Part of a small language model's weights: a variant of Muon for these matrices.
Each number is 128 + 32 x the weight over its row's rms, rounded and kept within 0 to 255. Layers, rows and columns count from 0. Numbers have three digits each. The size before them is the row's rms in percent of the matrix's.

# gate: layer 4 MLP gate, 704x256, rms 0.0591, rows 364-398, columns 128-255
# up: layer 4 MLP up, 704x256, rms 0.0637, rows 364-398, columns 128-255
# down: layer 4 MLP down (transposed), 704x256, rms 0.0342, rows 364-398, columns 128-255
gate364 099:157055161111078112115105168158060144153112133137101163121106099124078201122155093125107159124162100134124133098163165165137104155108085120089077077075158092107140078150193094136175132133113100158045123125112070104123129083077142139129150146124088137064119132209166114147134126149097143134153177123129072148093121141107103153173153159148138079077131106110133171173163134156101118121120
up364 099:153173123102141089080151099147191098180172168140040118137075153094108122128146107145093120139181077121133139079140057105161128124161193112155183163110132124120114078117104095145123061070190116086130123164166129114138152167176077145137146108095115123089161247146091091174112123165136102192137102165123084204129150134143144096164118164123151110087093127123127125058136196169167104141150
down364 101:110077132093087127174073111118105130079141181131130144088139111113086155136116095124111080109142190182143113092119107184118170092152173185137122161132129110178169140092103082114155169146174106147117151141107162152125128118155172177077174090120173116137073122163103133146139134091119088105151141091145135135153056130154116117104092172118128152076135141146087175098169156075098146111150
gate365 093:168081134142136114124160114162127126153144186152123100137117102180097127189114152153131172108128158214067118063094107130148120157073123070087051109160091080113148119111146121154121151183112159143136188073116168111189098087080118163112123125159116074146091124153115072085079116169101071144147179120201130165128139150156139150106109119100122150143158138129088151183150143140123099103094
up365 104:102068139136113139122112098125148123127144152099146112104102137217101098215080158139161177077122136250157110153070126119198138132080044118102068096131135116100136086111128084144168148092114162106095168150135101134138123155086148196124143166063101098154109144108106052096135148133086090152171154119177111135134130137062133091101122136170156114156155060078063122096108120171096139117112
down365 095:125136122123076115177121142138144105146103161161142120121126148148143131131112120150135139156153154255138163116139120148108110170147090166087082159122101102114091155175128126145124168121150118120119129141162157104153121172156145096194131132152118128174160163115178132107131113155140105172125154178113125102096112173110117118160086068119171156102122155166138156169105117149101140159118
gate366 094:107126135116146138137126099104110122161131137120120100071166139116092156179107150105096134124082102162136141116086101127087065061053147135146073165125095077133087140157099158140144070155117140126146047171136126081087115143109061125102047088119150045148078132099076107126147075110114148128122107103170155069125165104135076121119108164051144128090135109151135118114143113093178153130069
up366 098:090143197158193131129142111111159119161207141139167129176094114175103123175121155146150115118119144056079081155150122109110160109089095166141099121073137113051103104152131162175138121115149134166097131076093131065115122132112149139113154201131074104154165185120160156127088090147112071142178139153199102074149127162089150067120074100103135135083088097104105182065136108067123100098112
down366 098:109111147159112121155100121137129154074116174106106156105132142128126104123103134115128133171133114255171167132082185136112138180134193101104133078135158159130164199087150119125136133120084119081171142148120142198163147163154065065133110148122205173080148081129127129108113157167195145141086149120126157160141116143151120175143174136185131078128124145132129152183122145157154116124191
gate367 107:082185173166150135117121137070179151153076182133123174172040117121086141098068148092150166126149169121155157133109121153094134186169115092153111163116131144146147115134143132120161091132155136106130196150102114155180145111144202090184092154102181094073105111177127134134164095128177092087139133134172160149151076120138166102134095169119139132154142151115176107103121145151102131151183
up367 105:157127141173138157062050115102108073135156126149131152132094140141030098127206077131147128168135125117115115184112134101119169118134037127105171119104125148140080099155128053111106119121140113130138125132086138118124174137124136198148081122118136115180114085096115097075051099146119156142089147179127105101120131103127184131151139078162125150094115103118079094109092159105118143071138
down367 107:103120153128104120089142136075076100165137140146165135079139136094090097128118126134148172104135120142146058127119154110119152153128045140186089155092124120138119058136180123186132192161110078133147138121144127115154103141114108240164136146170114076063124171141161130116107147118131155184160108111173101053114126175120128127118129144120177137157101103109060152104086131101043181119101
gate368 101:109159102140143121107092135179108135097126162109129093078138130091116106122195132146146165157115122154146151137139108022111144107107091158165112178166095102165103135146124126106083117131101161122103096085131100081097166123136155151149046109113107152161172143084174094128189174149102123084103118066159136112095115118146151169120101138146112246130094119148081157119062057196173164134070
up368 103:140111136112128085118150217143136114146149170096091152131160069136176154068087123186163158092157074122075148065152106146157128064073097120112174131077106077178162095097170126110112120094118114121169181124085101135145126117145080134088133111136106149105122145113115108123159132134139133171118176164091152130034120114162160158096164121109078152094148147148178122101142102098106097147116
down368 102:149124158127141137164129160119100167115096123122132123110204131166102087103160105151142120144202088000144105142046155108162164130085153092126104050168064099123132238110179142153131162127166187112093147153133135100189143109137158131147134118143091149131149107101114102125101135113184064107163141167058197158153176121110126101155120163101142167133146137143091134151110176152102116095079
gate369 100:092121188200163155116143166111048134166156093127102081098083103095132119109152145112086139142174160132093089124169129139046096115117138115106076148144109091117101080132127106119135105155079104146135148170140208153101122093164097136168184147178143070154141016132101136063176135167087122140095096099119112125120122154157166128153087132112149094151135121087101112119122108136108128163131
up369 101:119152126161149084120156141092122067133153158123089110155085125173151053112084118114107162099111149110115106158131146153128146140187152136188184116174076124209143121194058079098148111129133137150091122221169136119094089144122160130096125117135128121170144107138132131097125153145092164102105074115137133163117152144131061136152134133109113152130123118133136164107099102141166140116148
down369 097:089116157092133091149134133115120139118116113100103132100110111129134161112211151135119131149192174173027107137172149113138168158110117150146093089077122158124098043144137130123150170186124068129114094112221157152112146167125132143101174147111150144127213163133088122115161124124140114204109148127129145141073137131131100194119133115137098083111127199103088109114096113105137078124176
gate370 094:154155131168047110178162138092121122159101145122118149125128164136148126104195146124089152147158167069115157135109132146153123105119129164125089090209134151081065187164200113122086190174113090114106161187136127123135151172118120126181121160191156109123122132137129141089140147147094121059118086160094102110135173137139116153127154141188111160137150161116141137106106109128138164147140
up370 096:132151184145147147110090172158198137136090109079136089135165157176103115151176187128123153161131149089109149176169108191090161153074160165116153158186107138106134156209093116154151159136181111170149107176084160155114106154089116136151141177139094177132120101113113142124136138153164089167132058115129116184159139129154162128105124096223114139125137162130089177114179139118132136114162
down370 099:111113107092153077191204104159060162076137054112128125110124142100129164122169142114079138074153128120109090107152114102153087213098161138115084145128097114129092120168146154136075145091149168079103128112154137103132097158126160057086155148162106113176096123146117104096128084116102044103129151135072065121150194104177089102089138165126055146130137142102148129162166131105144121143134
gate371 104:124102110123179145146094136127088170129129131098167119073096151192198124127105158153086116112173208161125154189109066102166139096138192129110098113136102124164095111119175093087112190060130080134085131140140117142111152115169121128141143140143154127097147131174151095155119147142170096129176053149122033083150055167115184159203090120133146112107155086169091145126166146041125121142178
up371 102:154127156155094186126127129127140154154101126095062138131145129124122123108093128117115099124161154165118121134131083104099138107168164135168105084097135140064216114165091113090151083145138141098111105071125183126107168157179062104105197157154124106122125135141169208145146137114166074140137118112132112106152082149139168171146188164127157131103070132125166148194125112127109116137178
down371 104:134151103127169127135136089110090118082142119142112155046097145140108169089146129139181144093145105127126112096154100136138130105132255129119114109096156109128160211143087052113117098095198110108096103095118130141136165127184085166115161211145122097094149133151189066106107154066131128079130093110120106132055099121141114106152140129133104127153156089077135099141107159158124129106139
gate372 088:082132160103172158116112175169089123092147146127127092111148129045140154104091105149122095137122108031144109139112127124132120168152168098137143136135255136089163132131110122137127184179138148120100119114189108196150131101145153121146082198104098122122114104183170168158106129146134127094119080116104115136143076146141082142090105148148127191106126118176072176088160107089152097160084
up372 093:140138140120135149146129109120131113144108122075069107118122128093094166114160183109101059152117145172158147128082139132134095111106178182097126132147080142030171120109122175093159118125140124080097125154123137138119146144098128147075220161079088131093145168126196100033154131105084129143129088073144138141184177153126149133131162105143118121116124158078136103161106138141139140177108
down372 088:129080078138115109150151152164060164126182163102116072168129156130140104121098131142074166074162187082088160188161126103144135063196126143127108120123109144116099073094133156127126134112159133158153166159177135146079130115113103200144129114148142058078124106143080087103120141078148123083158181134101078126103166143162153125129168144107199164166224198153139183074119127065149157101145
gate373 108:100134139102079156124121109134178154140126158113078117131102076171091165136165129084121090120168050091082124118095056138161205105121118087058144134114158183064152079138128148164123091133161127089155146124099180161077139146145211146100159126129045076102162139106103135104146113140100101115107184174116103136098107123188146174039119109158158130092086125125142116097153113143161080170135
up373 098:123172122118180089097155132164133093147151103160140133163139071145149164153161066146109084127108126073148156170065159178145104161156082143072134156122163144118100173092146189153196185162092179127157179092099073134186107076094090137153061086155142125168131136093106133153103140139150106127088171195087142093128151101108114149159116159122162132174105076076156092105146114097140137101128
down373 105:105122067140094142135119112120161163127142143229102082137143129151124080159163189107178192160145144124138155100110181120086148081116047123054135055160171096123153107100130166121133227179077129115123162145138111090092071095118133116072147159129162160094154122146145106096170096129081087093113136100078107055109183155119112138094113156090122140150104179136141150095086086094143110080121
gate374 102:215144035122108105137153147185120110103134060077098165128116093126125144166103150132132154204116136076167153111125121109096130105161060158151102157118151122162108149161111148101150155101142150169131199116158171116196178064177194071148103079126118145098105177101130135118115100134122060147126100102048137053206119161075214106104123140146097144103132162176085087129148125162107104150196
up374 104:153103133107144194152137125110117084161117102091128124134131114121121131129200182157150113093129150081173177101092132093154104117074117180130123183163057098159107160104107118136118153133136102108160160090115094123136115122108144106147203114076175148088148108062106114138132126081103102138182188127114110106146176125115103091124136104124132138137160090140154144138186148027218094144086
down374 101:075149141145123173172118119130107104084118142162120104193155110101145166132087129172085143080131138153150142133134184093139072144137129141176168143104094137175094127082160126086128114079140180068124185147097067134135109092122097161139243141083118139116173078114070127131154126112095125143138080155154101128084110132114166085152144111109221162110167141186166102147126100085163125134104
gate375 083:136169090129115107163081151145107123105102135102148108155132114120148115070180107131095180158126111082103113151141106158062200171101141078118123161128195120059111154161154142120122138118156107153124095117133138157094126106122177127136159163213137220133127108079145102111123140143103093084162176124157099168149105114195103126156124179127149116165173102105144175099146102132196140134064
up375 091:111096184121136200128102151136095069152143114095157165125094135155111155101139160149079161153177147047156137122133151120135109168119132121102135180042159094130125205133161075088101143130220089127125216126151110119155142148074138120163116192088125174174172064149150130152115100152123190122068168098080173164138143156103088159130170158122164078131151193153137152063154133135163148116144
down375 089:115148106130132182166094116130140142176122134111099030187130135101167088121162147123112129084035118016130098133106171165142123157150125120101130155141105098156101081151101163176123053185113132090120099134137124149132133084120128142064115128150164145094100129139140112107115093133145100091128127117138067176136138087133096063147116162094138157125133110091059116130165159081103092110097
gate376 106:182131166111124152098156141117094076161116122085183011158079070099129155118124151146124117191096080129074157137147114116172131168125118123138122154121118173049158086209143147123142181135161159152116131088152098096093153124084149136045147166147128139219142121141175123098087120171136124181089156130086152142143160139109110154100139122118141162080091151149095130175111117135168118151125
up376 106:131100122169170114198164105094123164116119075168096198149095115188216146156136082158139104151151102208130127108124147108143160131104148126146079137149083182102133168124124071160082165078130090081111151148139142050138167082115097076147153132094159119158149132105161131190140097128169134106157131119127099132116138089106111129126101147117084135142170188091151125201156086076116153155116
down376 104:126127155167145082083121143127106119191082102123099167202094105105160162094082124140157148112122152123155113125152178125082144110086066156120081126100102162154182105093140131179123166176100109102088099077188142057124168113188171168237121109181114067136135129077120083131140175179107157119078138128142097148124099118133065098135165146105150131143136099137076156094105125101104143145107
gate377 100:093087108077166101155191098170110126157107123109118117098147106122162178166113196100160106000191130133173134047120147164137163115128145100176135097159106120096182099172175171154106143145071131122142063082120148103132133096060126095117162048107180132128084188116140093105085148151078107176140151154185175124109182157127106118168141104114152139131155087118124128118172147151141154138097
up377 105:138146089064090102117198105088078103129067142121141128145123139088103120161127142157169085137165152122105134107079145080159146106109096118090149167173058071162146215193106104170108157162095088137165120121169096151127112075077167121158132081123154123140170114087141166108151138152105107196122106118118181129133087159168106132179133100147120110177098144208121154133196112199131149169139
down377 100:198070142107185145134139106112137182157099158147154185122091108120120123160156188148120121115125144149064079116094128111095089149153170109122107124068090102147133193175097121126107180173143149126142127154131130091183166217126105095134187137108129122110134144096096099161072157178134117161106145149111172071011102074099111147148123146117133152110161138144132148173140095213160159116167
gate378 100:093129155131127122105123148122114121133128135121122101093078121075090095131210073178170127136053167154134111144112091179161149153176137142111160114132125109124123121142133107105120103129137039126124178177069131163181147107140125153118095138096109115083099180159089140066113164107111125127110135170075148056123076121119082169112133101098108112100166142095099149091099108097144112167171
up378 101:114110098109167087161110144123122101127099148120108130149083140073156134161099151120094133147145181138078152150148139100074060110069077113165152154158137161217158166117129126140117150190134141118062098160146084128128128077127129118151179099161120143184118108087156118110167184147092129076166124134104157107092142095149129111140067131107148073150074181118142133131116166206135102130141
down378 097:080092100164137113114114118167082109073149138084170103194122150107092156181112117156155176115086079161125123110090137135129133154104092110158194155119126143107121099102135132092107036124117174162122109095183083133092151139102140204088093044122169175154130095177101148170081150095089109101135159101129113149118114144167170111122170172098148106115118085121181145061120107149106139150145
gate379 099:144066114152151138149140157136128107204099116089075062193137168166121101082120096205138127128108172159207150128082062147082109151190129099102127127112090140129138145095134161089075150121160102157146140064144143122154131150158150046153134157165091150079107131208174105179142186159182137118070103154085182169070100095162092116094131099113143161138083155101119128145103129142103119162158
up379 102:095133076146181114114146158188114149156161099145080131132130114121106140147150140137172140095172154131133120141114132145107117114154097111093105171123115106157090150116073132132147140123125155119103175088171107135103167130152134104183109145173043081181113048109159102125121108128117140123113111128079149123129100147062135115141182188174122145135168113050098109112131140086103132116111
down379 106:033127158096120131145139122101171209172143107082144161112196142089097195130090098132138065138113155126085107115095131119080183139146140150102097103091167076103072128145147203111133145102140130094139127154143146126142128175186116091184118111150158159145158100117109115212122115138099058175113071158160149093107134113078138190112138135116150052079107100123138127120126142095139102176109
gate380 099:192082032182154054194092145141141147169064105135112166173129102168087096144155131142069206109135120166155172141158149135118134185088114099099076107129147094068096129113135135125137103123103089153139101174117126138159104065161164129162113142142093102136155098134100099144075164165154145140161193163111132091158138159170115186105155102144109153131100191110127124144067091111113174170112
up380 105:091154136128097046084123057079180144117103136127118133110129153150165185170097137174114147123093112139132098155126122081181134164104127113131145108101124161144085126112145126096102121122074094083108142120169135165094138114153174130155106115114052128122140076108094076107103154137129131121115133140116134125159079103159151159055144102162078176156142086208152047114154141151142123165116
down380 096:032144141130108157107131099174182124061145129168104063162151152101052114090109168135152121126101128137083147137097076102107107072043180144139097127101180103165087170114101126136123127171092091106105174106161146071146095142142115124130162141150127119138111119118112128170122163120149125095099096106118133126106144105105162149095154131117182135117175116135132150136105128152156167166175
gate381 100:113150134110117083174109138122071061103115114033168139146202096079132090144108135115131099150119141165151120112139114132130096133105161116151205130168141127165111132148099160127175152093133145139176174128109125126136161136092155148071129100150172126158142146168171121175143160128090112094108168047121173137123109192125140088146136097145200171087141139105180179170119084145143107164159
up381 095:118139148136132057112139126116192077135106163059098135160127156106143072156090187152100135116190113179089156145124145122194142122144184139075116177146145197100158098106118119104127106087166209127152137170149144100153144142073200127151131116142099100109120158111144152154177142202104100130141138172153174115096119171106179173077105135187181133150167088096128066133164169166072127131091
down381 100:140078168174141144145159167147092073144172118144134112080113131150126077177118155105145130166106166193178183129066094156196127111181146123055132146133133092140095112084103132093135067144134129120131102134178122184128140116102124139178141139117094130073124060192149115127093157100143074172146122103088114114147068157127149156190123159146107113126101135164149107080123150119136123097116
gate382 102:111108129165095059157112127184119148126127057156114145092098129137149118198125142093112089136113076147185174149200134145092120147171094134172133163072166133098089201156105110090166132108146180155135107158170121124131163142174160145118178145145124146137135090139152158105087144136146091210126123136129084155135105089140179180098112088156158143105109151070179193137052093109147073174147
up382 102:063171090132116115086161111113186132133134128182129126091107177125159154166107135044153077133077106190084120145177160144113124099134143099139148135085170158125177137160131124114135105087098120126065107189212157112089130183131121130155156125094134112187129127164117172058103032119130119109134138160081178183159161145118154130079131169098125148107124119133107139201080125082130089130147
down382 100:112123138195181145139221087168160086124128122160088113049146156126145104169162096178128144123100107150066119140093137112153113071125101114125163098135083101141132196143130110110147156099181165139109137104191185188080110091186088115086124134142132128107140144129133198061070112106127068165097145159119083102127093128140091098144129142145171138107059107127126125141143126155127177112149
gate383 104:125089122104151123103105158133150181215119091083143123141117160057147116124078069204093144149205098132135149157122158114046113147115100177080139067103105131088127065055139142163140120126127159147104147126114113161129071111141161105151149148108153160121134100081173145208145138171125131133163174133166071161115094180164113133125168120120180095111108123127112222107099205095132157193185
up383 101:118098167149117108059174109114160120091165171106103147194137118091110057088118145171185129188103136161145123161178131144133118165114178119106111151085110071152138144186153088110165143101115134150166160114063101129095203065124139160196114183163133141126122094198126120161130164113081113120063117094121115102122118143071092147150194127141127114148079114151107164145088171156121085121148
down383 093:170092122099127134146165134153100121124157170131142071127176154083111132189191122097159108120058131115128093168183157135093117123136179170112204129120161103079131138121107112117145100112124085085072140098156109125112086133078135164122076151140152159155110073171130081153161147131157140159154132126150092143128194117158128126169147165174152110133102128155085101123115129017185133064136
gate384 087:112114146126154074159136094106094114160109140090168087090148130143132145126169163180112126131100146119113192185103104105129125051129086116139172157125112113142147166143130063106165108208121118092123122169103099082116126143103128132169110167146121098186154182097085184082140159156169112123135096170132128047078111145146180153136095139123163097111158149093117169138112105184091113063155
up384 096:082189116086132088156138149073071142174136129122078131100188125068141176140106123166119179194126099099134148138108124142119180077171100135194179099140177082159098157096168113152159141157105132121164031140173099124128129124070119194142073125154107106046178168093127046130137138169142120140134156147161121141122152095140149126094110090098121161133124126103112102111129152157133145081082
down384 095:159142081150181095090135114133119132119084179140129140144108206114146106115114155178142098148137139123098157145176159111118126121111061154103158141091096165132169029130145139157131149127128110131152164117113083117104067120154140082032147150129173111178129164143107106158115131180069135077109112138174152120136083097101126121155156096127123128152172113120115210098151093155115142150164
gate385 107:133149159165111165155170171097157159108161121110137120119142133141098156086117148131138143101097195116154148130147121076113097146164136180102072144139125135121107164148089124176168160143110095158153136138062121146143073177127114130173085126131159137084123121082134158093107114137155063161146156106158119145152164186160153142116112103122144164092132118115166196162171144186111144149159
up385 109:140084132144124089127145120133132204076126158109096130081120091150106147142138155115030136104090108174134141141147161072167102108053140125129144088161133150144137165174133117183152191162076156097176100148157061130115097185184125130133171140138147131182114150077151125117105140073160143158149159091138131078136141099138129122128128123139128187082127096098109155140129109087092108147145
down385 096:156166166188084101136128163150122171139096091090174112137121113091092152104120105156117076036172174133167132127093135114157101126160122193113054128116107125175172141117166135162139207130143177086152109120099124175075114191123144116189177111195117148072109187139125144143075146147148145180131122125112156120126124160122114152166080068128172183077103130163118178136116121142130146136166
gate386 100:143122129164050117136158120165068096153144113068105136096124157091117122091149129133127105153106103142116094111176097126104113128099045153112168104201081152118139146162134075150126146149156103129172151170108195129095086167094110088139116145192141144142149166122189152159146167063112089140167127088061147142130076144121120154128085060125161219145145084117049167104090133142150122157130
up386 102:086150101139090102156089041148135156130170092112104107189169093228120130146145107084127151172077140108150119161131108136158099157090133103125170128112133095152157101123022118116102103070147061164102154158151149118117121103139114085115181125221129123157138120122147130052153106099126155165157096077122126123124117111184146127133099205103166146119168094129100118127123063128120135107052
down386 091:134129126154142142092186174168105168127108117156172147152113111104160094108096195170087128120138154054132154094126126115134164162169076076129085147154098113169130143163136165128205145143178127146172143074197160145130175109126096175158101152172102167106117150086124082155150129145103147124115093133118139146085186143137177085104126130123106194105133205126095197091140149196150159117172
gate387 102:093149137181178136161123199121099082128143066125112105106110125096069079103111138126114143095118108142163204168229160111105125110139130159084193215144136110106152141145155121084154141134148112121133163144129105138088216126149208161098159153190090123113107152161167130178105171132146086125136092137084127196094091114142114114141052133160201205121158108092157086138105121105103142113114
up387 102:123135068143137159126178094145132159224136073141070080102107138105195101066108086132103146133154086147152101121162115091121116136086146149178112146075141179130140136147083150115134110099107105113116119091166175151189097122123135146143126180145086091141109118153175082153099129137123086124102106149116106120067138134053095126079176102146103090065144118118115174090129198110104125144089
down387 097:102108062163154161164108181124114125058172136085124136077100144173101156106115106144119156146142110255139071145115120121125143158196126084091080110131169158171104109113198091119093080157120210142121157139201056173128096138085124091146065110090128172109177112091116140125150184187075130112116166176157133151111125107131114175162126098147115103156137123117164106181211094122093102143144
gate388 098:157152100144079089129087158156138128143163155117097149142140049072104138076154143113137143222084127142135125112162110139105157160145055106140093116148160168109131098098152155157127115132173118158127140071176159117123107206172103120171139145170185080172154136087075094182108067148082115126195191102082167098097200104154108116125160111120055125166133154151094158140126133129112077176147
up388 099:129083126132113139072159137155109108146164145190144141128144091146117099068096134142181090124128130151109123085116125149149099128106128133085120140069100147131143076080125115136085142103129028125122072075151112144072083218092108121160112217184131161134162086158098133126163179123134173115170097089077161135086118181153083133161093135134126125091113145130123159108134078107149165135097
down388 098:123124127135082122147141116125153054118127109095082119099176156113172181210159149202112197119097132132117080093095130133188115189176066106120134152111123138116110142148145144146147101104041123125135119164130141122145141120128172204128080162158072154133117159099148101169114126106164153097131113120086149088129148143138130135092110097095147084134110169081088138125170112187140148100139
gate389 104:106169096136099074130180200108075101104147090145038089127124162150139104076141073135097108083132142164132142135114133182115093108073182192160089173128071102141117139109100113124142099107129127105101125106061153100189160159125063085139118179174076172139107150166161119126205183124154095135141085132159139113109131149122156129121106085186102175108160160115117119094184087141116146136142
up389 102:127214102144132153092182160135170126116178103135095154169144104174135107137108170113109105155110114126153154092162143133125119130188177129145110131131151101149123121124080109105172124123143101131157169115182181156123138164144123112101086125176108073117077124125101181129147129122112146151138138108137207121089134130143125086129126142084145196121201148084119091123138107206188136129175
down389 096:120205116059050115121160100138092089130172010155122164109103147121170098124142166071149059129128136043172141101145092157082148135062037197093116098134083124108140100140056110124135112148139093138153142157171156143098110106123130143128122090117097113182147126113125119126106111119125112094151103078109124149173132159124077103114094083165131126135148122143030089164123114130149140093103
gate390 103:126162149111088141124139120151138119066020153148105099171126151113154126112133089168169134094139075118175110143181151083083102100129093132106149139237074156135114139144146124065133117113156142128157117151123151134158155102097084156155113123123181121077171136169113148104108150060120046102157203133089134068115115134101121103107098122142133200136113143098163183121098119123211089091141
up390 099:068147162153157189143141107101126151079083101137165176125086172106141091146141111062109176122109174132194110141142172143081133133093127108084154114111082138182158152150104151158078157119152100151130145113111161154185078082106163118139093116105166104153078091179114169123071224136124159155152126113082060108133106134100089142131106145178174172115157138116171140156102089160205173122187
down390 103:180170179150148119121139130084103175118164139125117091159160146141172111100149141186146126130136156030139121117135142137157155090092121116142179129131157132175149104136095177134144141179190076129159116100141108070101108070121171080107117154073113117172103196148195106134180181150145126044079084148142168152148128110138112064103088174097089159105087123162064119146178206140103115117141
gate391 099:160131090108106100062132122195090109146148150176116131108134085074101150071078158110173131118105177076142151092132138075118142161191120085128083185142107110146160131166075150139074126080098142137134128117167194124145100122168147076091067158137186137159083086095165085112175073122116137157105079164095096166138163169137170180123133123100139189087133126138151095176182185166139129160138
up391 102:168137117120161118126098163123128092128174162104146114067121094079097134156224115098110181071135142138086159164115135103137131073162116139098143146067102181144125150084111110172090103104139183119094096082121124068109209123113099093162128113153152173151142097119150119163191171130153102094155144187114119095168143122134120113108160175176103108184086157172094045133065139145119123149096
down391 100:111101111135085166098211115100179101151126074079173110122142106100132103153113131090155116112173126127125137094027117084119116112149126111108147123111122194095123101137134094168125141110086087137160136142098137092170158087097161082095097113068091136086179084143136086139101110100111082140097129147063154141198135137157118088158106109113165119126054110155054098073113136200083095166086
gate392 104:150120124161146139135159158193144118144168159141182127142049087132100111108065103120111130162123085123137129118137106133128131136155119189179117125103074093142140140203153138162119120138103151106085147125091130135112153149157149067127122162173151053131155112094098127086136096142067126103136137164163149182108183139130139090062150090167093170131142136103203080105128157123133161144060
up392 104:093184152146092161135125145115092159086121119167085184124123184108126085088125153128144171129142171099140159145110175139179153147181181195104149079173127122084188134194176169130165072112128126059106152125134147101089085096148161112161120095189098099127124173154147102127120091166132169082150112096097160151100161088194150170069184147099101215137081080076130136123098124103114137153144
down392 105:101096126164124026165151134079122130116098170138148130156110096128099132114110115145105148115157105094085140142150136140202114046129086134086173108134143149123079119155171114157124179117053137082122114087157109131160133118155130110120166189110116125177184117108165108120095093133114136110153094112093122137065123186144083129093127116131155097088132115112119159095166110141082132136136
gate393 094:113137120126140169176164143132125134120150099117128101114179104111142121136172202205102176151181126150161207136128175154139075181146146068125111096125138077156150147135144126177092152133097123117125123130145105118102122149188162086127129125125174136145142135088167111176140095206107164122158177113100140114124156104114085140103160119105136097085137122166123104189142143133118114145182
up393 100:044083115172121118192151105105152138118142089192176156058152137150166133158090138131082142158163145123174100095130072108123137112105146094126053078103156106136131136093081172147105108060156061157123136112114155091169082113152151126142110132101106137175082117143159133125181166148136132138113074115163162107143114128132156154108115116154106108112103155161189125102087155150139111165113
down393 094:135153151125087185130146115187112130083143074094148081134113142079137071095111108206136185166176109134158118142152141146093121137128128078088110127106170147116117096139112155171142147128113132162173151180113121168128126116097128113112097186128179120159128068106137100171090095116115044145170184118114151156062142179091155076145146061099149095185146143146143100162127114131156166126116
gate394 103:151127150169142146146096087110098144103147103129115099082096178120074120147186151149101131128142138061078109109151199145130149168133087154197143145123111155111084140111177132133166151105130131142088144095088139125116108088123134136085163127154171178119134134113173081080099139108167097122093092127131107113149120174190132119135110130115147110140122106131106151118109088192118112128124
up394 108:098123108112106095081094138155115147080159056129168100154155091159133094166123134144125160101133135154079152146075143140154146119149080139150117136092116156148151077120090087118103117150127169144101078183069119145246101139123119110122143098145174147141106149121141109129148179109120086151151121096162110118144129129068167155103100080167093167176109147095151113147135170137091147156107
down394 103:136126158133133153123182140117138165135166105143130169105147137113096083098159157188109153092160132159077104159120140119172085138185103126153114107171061143132103224131112155125116157141133081150144137178103127162143167122157154135108164172159049113100084214143110164085134113147159117129137166168103188081110121130129140082171151089057184162133114189149138127048198129183142125187129
gate395 102:139169152159073101131093142128119139114085150149189118111133101092124172160114154108133174097132125137147093129146133085166088145133139120156122157111136138127069117102079079097151124097103134162094122103074113129173112164146131172161128123115128167163147146136142099175113108108164124114212130097137096142150071193121180104095127133085152150116116081072158147179112104132093058215172
up395 104:166126121041117173132106122113166152111113062122100167086117164104179163060147117153081116091119123082132112160094129106117085102108118163154094131175135161134171167127183152131125142145112118087158115098108110053158116174167104132107077164124126095125125163076080170165144131111136140110139155134109056125100095178074154144163097066127151149066088167114145129165127151132135125025114
down395 100:192133115155128133110172144114150100137102129124106126088157118133170118145185161146143104127144167169210156095116103128139153122134121124195148040126045090109125192137151116161156107126181116164180094155149108148084114160149177067115115111148131077145185158091116118148074204105096123150113166133135152129141146119084069074172124148110160130134095099140150153152159102171145121093164
gate396 108:137095139206189164120138108135109106103132189081123136129092166070090125062172155107172143107173106143142159182150159067150139114116118116147144098110072117155061084120133122172056140160097134122154145131198117142145106165135148151096155093109171135109182152104192146155119149100069139084132137132128089111103145123094140146156143134123114182132146116150102119153139154148157123141171
up396 104:146133099194140102122203061095103129087089130120122132101129122114148104191147083104184108105137126116083056140109115088140114142121125194115123166133150163137103095126093181139073139177174155165155173092134160100124165157117137105124139154131149086073160140147167114132120128159183131106171137088149133144147145134159139136155098191151198059159073091043115163104148142122122160103116
down396 102:130121120107106169129142189157163123083079026096166140166165157129186106083039071115148193102190104127103077105153129114111078181092131147149128132175131102101164141115079167140188168136141128140154148138037130158140125103168105082174064145130130096130079139096156113156097143130142082121125146173097134121091109176160022090128120039146141157086067168130124146110123130140146109089133
gate397 098:114168148107178093112144136140090087102198122131091098119132131144129185124150126144113085159124128046171106129156167099166144169179126126079127111069132086118123114156128115190153178111119147162102206089102124164117157155091166104127089118091097154158113137048093115080157113118151109130061214162092090138181118162128111126122125141133159121110128115109109085056141174086145132166177
up397 102:149128125145120130150133088097077166134121160090079107164133160104091141154108163105145112071152096166163142153192145133123094174111134096133171067172057117134174147150102079108104112088203141123089116096107114148136107150121076136117206128105141133129160188176130124104146097068145117060100135152147150157112130123157074120132136069140064094096140132106140129180115096135072120124135
down397 105:119106105105130149145114109119091145118179155128108091123136125159105115097124165083147079070159122185088150134151150176124180105119109100120083140103061132134104185096103097088167166112119141109173160131078106123126140087118134120129141116146125121114110170156111031157142169104115061119127100151184102142054183157126144149169136104145123098150114122113135089051111117143168091143136
gate398 085:171079121074077103191127154137146130095113091115080117169133080118118148172071101124115152122152158164138115110163132216127172073127087064176149089130129106092125122096127115115145155104147128125117169120101150142153158123155126133143121162132136147068074173111103115106132120167153140143115131207109148084120153168095150117165137159135153061162164140121141166068145115131166211134132
up398 087:109151145170188155152105169058146084153144173168140065123117079171077106082139164118118111135152174064157114140084099076130089158119108171119137106101119058153123132154141121142113101184091150147140097127155157125134137113128115097145105120129132138144085126110096128161144136089071114112081089142137117093128151135152058185139115100118133204119152083114144055177107086129113140109125
down398 088:108150151170153084124111159079120179120170173139161096146120069124105151130111091110119195081093082144097146174110167123137090136143175078143153129153116155079166146130145129135120197138146166140125117102195104095110073111082145170192071122129093098141164140175153127135170139142146094097145118077068135169108115106209166140140167152100135100091116140093119115140117142074199111109156